{"vocab_size": 8192, "activation": "swiglu", "norm": "rmsnorm", "norm_eps": 1e-06, "bias": "all", "init": "normal", "init_std_up": 0.0277, "decay_shape": "linear"}
Each number is 500 + 40 x the weight over its row's rms, rounded and kept within 0 to 999. Layers, rows and columns count from 0. Numbers have three digits each. The size before them is the row's rms in percent of the matrix's.

# gate: layer 4 MLP gate, 320x160, rms 0.2, rows 107-132, columns 0-79
# up: layer 4 MLP up, 320x160, rms 0.207, rows 107-131, columns 0-79
# down: layer 4 MLP down (transposed), 320x160, rms 0.138, rows 107-131, columns 0-79
gate107 104:417517467440536513498569445500538475506443447478500491495483519574480538519529544547502545497449464492489573501463497468473537539497517513490540527540474490480562565482513494463465503595457477495485485519519538561529521541516473436551496382
up107 102:451536486481564540485474589491470505483496555482470493534544534473586539552450511455473509594507511536483516470479467518498476494441550483555500449521454473451431538474495583503503464503555513473551557444505497519473438422498467480477485472
down107 109:478497479461505521510509465440490539444479525506519502604515553515467462511423514454523586503514482488541468552481471479560506444461525512519564534532489510457455552542527475543541568441494466481518523470574432529476510499479497499445542538
gate108 101:439488502492419479492575472411461502479529565468499522507553461454517496484536489523523518537518504516506560501501458530517543500438514443412524492471504487487507518558461517501482455459434543562540451501525440509478467555452459480553509483
up108 104:479532505506512486543486467500510497533485457495454523490492500470556454548477435513541512431506590503458448527528537502442466489508489451455487547500492585530447443527511533415405485470495513525509501588513500504574441474500548505559536581
down108 101:442476467496484530499520529452485525479537501473510517517508491446515537553521465443498523505473497505451514490489532558482454512485493492571512490531469535522521437551505473452526487460476573501503499537573522514503440444480429482464531537
gate109 082:522494519512493516492339566420470487437557541564503454568544496467558452453468452527422574501563529514500449540522513497496512556556462450482490507458502500562527481532579571484478558514547419530543505484445508465495443455500526452488466514
up109 084:391516525503430459531423557549535444508542516531460483522508466491485513514517453442419467488575474525501523552527446458574540513492480516394446540456629475523470472506494545486525542505515479462448498500558624545491454479533560524548488505
down109 091:515562406564506518454541437580494482494436481514453551441454552515460520518452566513605483475471472504496501420519481459448459526463572530485517503512463496564530491538515541548496506506477549549436556512462551521475481502491470531457525533
gate110 108:504465482475447551490470456422484488479508476516500513508515470529465508489456515526542513481523505498455553552500525482431413427516515470484452548449501497443500413553511440466500465515510431447590503604512521454423479511553440452458468472
up110 102:496455575493583538401436453480487438503514484469442508487489482432505495496458423473485432521546536441453499532500449545568565549489507610499495470578493509498531430472460544440482478428555569510436517444489508476517448538488547488480508472
down110 100:507479562481585437469561488464577548551549524508493511438510518431506557480485447539533404529466536445482538495511558540522467495491481535493463465528517461526476533542474483486485439507544488503491444487477520504448513642545510535472480495
gate111 103:585546481426445472548458529515496543493501468498489496527424506506463447494518479496462515561512506484517480464514543518546438511462502555485541502586532465561620473591507464547449575524477480496489470549451461452553542520504497432537489540
up111 101:538538499485434515500485451459516442485546559520473482466507477509517506582549485456486519473484538506496463523581499517494551552512486521511477421509492423590485537461440407482470558455488553573467456530524404521524482517492531549502487517
down111 104:555456565487491521479460530478438532534490528507532558532404452435463438445537543483571546528547478558511526575510536527520466489450468528437575456437525450495578526510459435462510506504518413538506508573452545479499489494529517472462510529
gate112 102:458435513457530501368579492497493496482513514479476471518501472470583538420525491458472456531492418480543546439441481612475523543475511477530492523581456521500494468494436477479507520533541503467479502500442531516530484490430484529443416476
up112 103:512494475518481445511470508463555500464434461504524445507467510462448509536509505482485580530497477489557470544508434434503511467509569601562513496536582537458540529537498538528490502430537536499478484488555564532545515532512531524443496588
down112 101:547498466571549452500501399519521518513499519514549522600496532562444495485527479531522551507395574484528516558548499466491463502543524472506525529459446531468538462493510514501449499496479561499456478498548481488482508480482489535500515557
gate113 093:522560561500576452474527534483469436481538502588452565493493461545468515550419519457498508505473483456476507382518454473589489477504584484488479557557516486482462460493524439468468441473504460470500570484495511475473473527477511483495497433
up113 109:577495450536597539508491534488516510525521523487417522510525455496525518550547558514502493562484547553435477527500483490545445491442505475510484447484453519440483504521554483597490402504458535401469466460482510487422445440461473514446478507
down113 115:496463466483470510605559577430457517430469470524477519535448530476525548507438520453554422463464390495471533452466499467543515510536545455468467484523531495497515425495509462486541561493548553479453621466517503484543509544552494513484500486
gate114 105:499537530491515523574532511471538541451437479514472511518524522509488446527514496460467486504530503528517528467501488521545498515531512518426577511368499566502446516461503523482418485542467453565507495537465520503588529533484439458479478499
up114 101:539485521437427547465459523522506538491490520478550435425562500456514527484462481559434509493500488455490461531514507539511469533423426475510519529514486516437408510499360500515491538469535483527528548514520532521477476511505499537510502470
down114 093:588494561530426480546568479519538503507530441541536481548510477475511528474523498618530520547472561433464510497519504505526473486504493402548462451534521452527491498482446495513437570552542484468502461489540469468452470510542502540527510568
gate115 102:456483535547564493519513431453520478501435457548465517506516516471519518495506494592479605481444486521504477517469554536526475474506501468553515481515445527495488489493548523447494512449514508506473389551518487533493509468486481494474466498
up115 103:493505444444533631520427517496430521492457478550465509467492517495510543502457520489492496508500530473567515436526518494544518511458525480493534496499525566530509530432501514525481490579482453553455464472483441404510467481592521511427487565
down115 103:536461553469488520494589532503493597506555496485528512562519485531484483474503449532512461477455492556540479540511491499522523526520486545507550498471526443474500466569534442514491536468503538460505484448487507460422489451507429528556555506
gate116 102:495449471529532516580493469449521491502544537472552447519517552503602525522479541510487470522439502406552533485509511535498553549566482505455536536468495486438493445436526516476497517511439553561579466481494510542404509506527510529542509600
up116 102:524539449490446450490522472493521542406497509523545492456484473616517531531511532529541495586602452551458471536516460509460478503490473438555494503430439488531500515538582476534489516489502503451499519468496455615512526438497467484525586463
down116 097:428510519558471574496555541556457547470486517501546441501389489522504519478420423471483530560526493516561445446545535451532510537434470510461483484461571595506519416461449488532478539526498505471495496530461485493474478501535566486450468466
gate117 094:531487480555494450488481547522483481493487500436525490478552455567540488567496502514517458486486493518517433494545490493521480511501512530461510472487489561514497468475499489462493508442539419486498484540492500513556509438533515502469528451
up117 088:490530473516543473560565517541538459517489491516495396480536536516479452472501536401505501544492532488472460437510515504556479490485449548491493512461556472574510494475526472458508549489446484519492473534484504486490506518490621535466479531
down117 091:580558518527483451531498463553510520505516469561510465463502512475489472476500491433487545445490463428519500517471571627517466495537503486625479533496537471527502489530495528496465489532461445519417470457475495509497569490487493532453464562
gate118 098:490458426425514458458518465501549421527463455606499496413450550534469496494468432497491484521537513423488503486477491542577446512467494504560518527485581537504497484584522543532542480517515533496461455517501486514550436513469573506532419495
up118 104:496577495529490455504498588490477467503456506568529534525487502507498540507567531492507472513497574503488494495501497485613416466455460528460465526476524519514511469491560524508438510536591497469519521471496523484553521471516558492511502417
down118 102:472452479536486521439522551551496488512507548451499499493454562466500525486480479455470495457506460531475480539498465470528565510556437527569503448549503440497544502578510519529507450472488506444501499474518492516387516471510445531489554450
gate119 099:482548490518511494507500492424522425523523501495563517548490475447379467521486510478471503481468426558465504552496544493427528512514531506468553556440543507487560466484508526467457497403457502469496526472495424439436538447446566521452485473
up119 102:467440549486387519498435545487468493638467492387494483445450446496483449547498530507499500429502507590472478430461532514533508474485483556457504538496535549541500469479551448492492458495516530532448475545492437570514558556523492422545505572
down119 093:515441507526409506481452484546450534498465448486521467557518478454560558504467526499438498526474498585492452538494520509542484560497554523496483496426549581597478539590496493451499549495554495509509433492467566439494496541431539488511485459
gate120 097:548487532542487464445469464529505489529516523495441481562526499560538524503497509546513507490553529532529496565479530418544548562429518469483407476532501446379533537500557562490517496468430479516490466609459493479572521559481470467526468491
up120 095:578523441504537477503570522434404480501512598517537512426570565484488500497514548437529540515526463477527504482480478515524560527507533517528506460410553441525528516520493499433481541532490524513530498524504480536586448497518526521595488481
down120 099:522510551466573481515517473429507480480480492464480492523432479512552509453452493475505493445502487490423466454436525530470539478597475481590549494479538462527513474460427516513474518435559580452470528418504565446500441483519494526538504505
gate121 096:496475471475577482472509480486582434518546540529525486587459484420558508438515472501486510474474532490541478503513498462533444495566457482434515447523538559445571506476487500498514472495500459442511495548469441466523490504506473458505467520
up121 089:489472430522489462551465484498495484522537489460586552474465544543494500619573483574471579457518411521505495556494484547532552510479554466528517471521492557444543562495474497510461492477497491441413572492485580475501539495448466468469520520
down121 094:494507473510560462519524434552469464497497401469505539452455521469514506504518533431415586480529461451570486494463509430595442536503420485465542428505484480445511542476474515513499453443479460480518567505522485502544499488504431473516527506
gate122 104:498502454475490476457431576505455481562536453458557522523491519571434446520473521471516518490599527443520486469424536537544480502545467527479475463493502512523482432526468536525549370502504527487496482535474490477528461562499532575489439549
up122 095:535492524464499496483455410571466466497433505419475483422492506502497427505499539458427454472546488516505483477477524485500473531488520562434410506566581395529475482513448469492424543547449488470525484455432438490454519523445460422507476500
down122 092:458516474556525495485512460508562532542470481539559543557554523452547476479470520478463473487522516501481541467458541497562560521541526498500520517465567482537421486489548477473506510526528515561423507398494517540543512560471559480518417523
gate123 095:458547461433396551557437488520522416526553527513496559556579560497483472535600604489551488520482531440534497504423442523476466498531493489549543543529472512545482507477555478448583473485483530476498526428601483471507445478522440487493562483
up123 085:521515407465504473473573532523546484498470512507474478472501471435563543505438534518449497452476443533509431540480474429487502472517543552529526537536577481485441435503521414564505488486513532491512470499464531517491488550511479495554520469
down123 091:451475523523519466477582504469540452513498508468526471482459493449477495472445459484494486508503531504520516472489488554466521419529481544399497455465526504422533459593490539541436592504512454506433527557423442474502489565585521451448540513
gate124 092:512475550478528457535525500439484397518509481510476417473548495439572572495481468538521480554487496519512511423482497517502470434508497452542417491491475496457522583479546498529476498447499528503545458433494518570495530480507534486515488503
up124 093:487508550585538515415503497526554514447499470520510459483432471480456419486516489498565560513464437496577471499522462516517486518479541488498505489495478547521447508491541492469481457534518442563513531538459491554464421568447472491562522508
down124 098:537492546522518563441541499463461496428488494502432506514482461460458549542476544524545552559493496500605475486572564507515533472507518611478440491498479463476535460463416487561435472537473518511562487506603514569531494478480478477539508578
gate125 111:502461523453523494456445491542605576512501461520458558489462576542465503485530514555542496508530547518440439479559532546529474565507516572469559539545450489529511488495463536469489513478544494515427483556538520439474493546551517468479460503
up125 111:447424508489461550480453495532429535511546469554483508465562466499469525556425489470435467463516483413524507467518466464548506452429461544506477503544505507466468520545467546470511490593419511511408532456450482515534444480444546538480483525
down125 107:515576518552493455484552492511536445439501554468491535588523516509485543515451439559547457515504463562491502481529552465535496514579577533458490556497446435562556499559500535481534434480536503554505478496509500499471504478500445528477441494
gate126 109:530433515503413477482525528432509545481524436483568512592472497508512544490556545435530483522470486519422522453493515463511401471514453503470548489531509538464543488484570472556490531470520522466476491565473459501426515524500481472486569499
up126 110:538522529587503541465528462565494515502511502545478564494484495463479493474452509509467509402541478455548464525560495520479484506451489468500407547456484461509510480551488496465468510502525469530524461445449578450519427465489546485504502487
down126 101:525547499417498504516510515464554506508484517510480461518507519461473523573419517527529497478550503511579507572543370534506522459508494422536423495518469504509548516492536527443500468437483422516451495543447543516513524533426459503474532541
gate127 099:504566460545463455504504458514512545504563480512455553503462472461465507490472517479484406535562484519517422462538445530479446467459508548460469463454466499504502524498476494502438455479579523557483414484463565548436498557454544550472510523
up127 093:525518485487503492459445483494430459601425398483526480555527520553550539462389532456480505464541473520433493523481520526512576489573533459499436495518538505502552528463543513588534498509471449520526482391439519486437458541420515455513484507
down127 091:463467531488553513449507551479530539522536506509535488480480468483487465526543473481460532559498514548487514473524479477432597497481513505499473547396476539578481478534553486448533526507495514507470515521493531545524537512483499452574508445
gate128 086:504491588459487475524555501477546492468516483527488462496548527511468511390495476448551548563512553549460498433511455491537549495478563486546454562552540556512535506525629555487439558580526455461506517496487520464552482518475489445477519447
up128 111:568494478464437531437546537500562508502506487501535524484438502592499467431467481480473490487419497549606523443544435489513511498483569505526515512545558573524451554463465476545401512539536524449582497506458509479547531537484500437497454477
down128 114:506531489562546476517439511509499440451526506480560510555507449462430517567568506485533467537513450426473521516492478524538458479478405520471497482474456513473541474511400455482544452486465473543387465536503503569487529437557528560513535508
gate129 111:490458392515516474523475554496533452530542409476499444421504508616543495456501485523479528472461480417457538470484519475552554473524581423461470493519513502513559567472537501524559521461522499509477479523508474498510505535509550558524626554
up129 100:492512474533477463467482509509533511496448565530510487503503506459537448549524444482475543481451522476510519527636489516525502577485485511453523345575470508529480554439521515563487527420514541503446563439529498549453489526500516440535511511
down129 102:537467581627520477575480511495570530526534437493458559451431523562511550525552448437499466487501509423495494477492532494444507496514518522612541484495462478478433540477486423457515520527555577440482551581476563533522489432511530513470579495
gate130 105:475517437409500526475544477552502379510571493497516489482470460461478472435483465518467587422478477466474521484558554516507505492524511435457543492497481564479540458468467479513528534445386500553527430496529542458466490490528547518427523518
up130 106:504534534501480502518494470528564513548541452543489508513453480472462449433469581491527424519472482493517512572534445517500506483515444482486435466483429493449491583523474442462542496452489499470544466531493450553509482521560534507497486509
down130 102:520452538506504511503493540502565530530447504609521582457491471543555444548479497455573527424523539525499466455478444492456531537502465514436489581507547460445550492427505522511541456543544458518488519459444436417496508502549494452490530480
gate131 093:577533529522410485551505489495526499461497484537529435512541541617518537500436518473555477522427500449497511502527509513542456470524487485499483461523527494568507518482472510556430452480515502547482505489452520523490481521548595468518448491
up131 092:508505453586421461512555478524484489522505452522516527535550471495540450509436473576508601468544533526529540517429540503455423454538470540528565528503525494511494496492462494454491564497477556541472453476510505452468472475485579493490416455
down131 098:501495580552525477477490481473516571478482492525511484582414396462485490456470493445522464541460522472534436429535459524453556598535585475466505523455506494461479547414512522499487463568530531481539527546475446503496451523501454471493512587
gate132 099:477489544512472514610526470564490531438508507518498529517484516529482500442499521509512563501496510496471425539430542570561502533468509533424442563462485409523454444565466543457520503461523532473481512505486455457472492531439441490482505491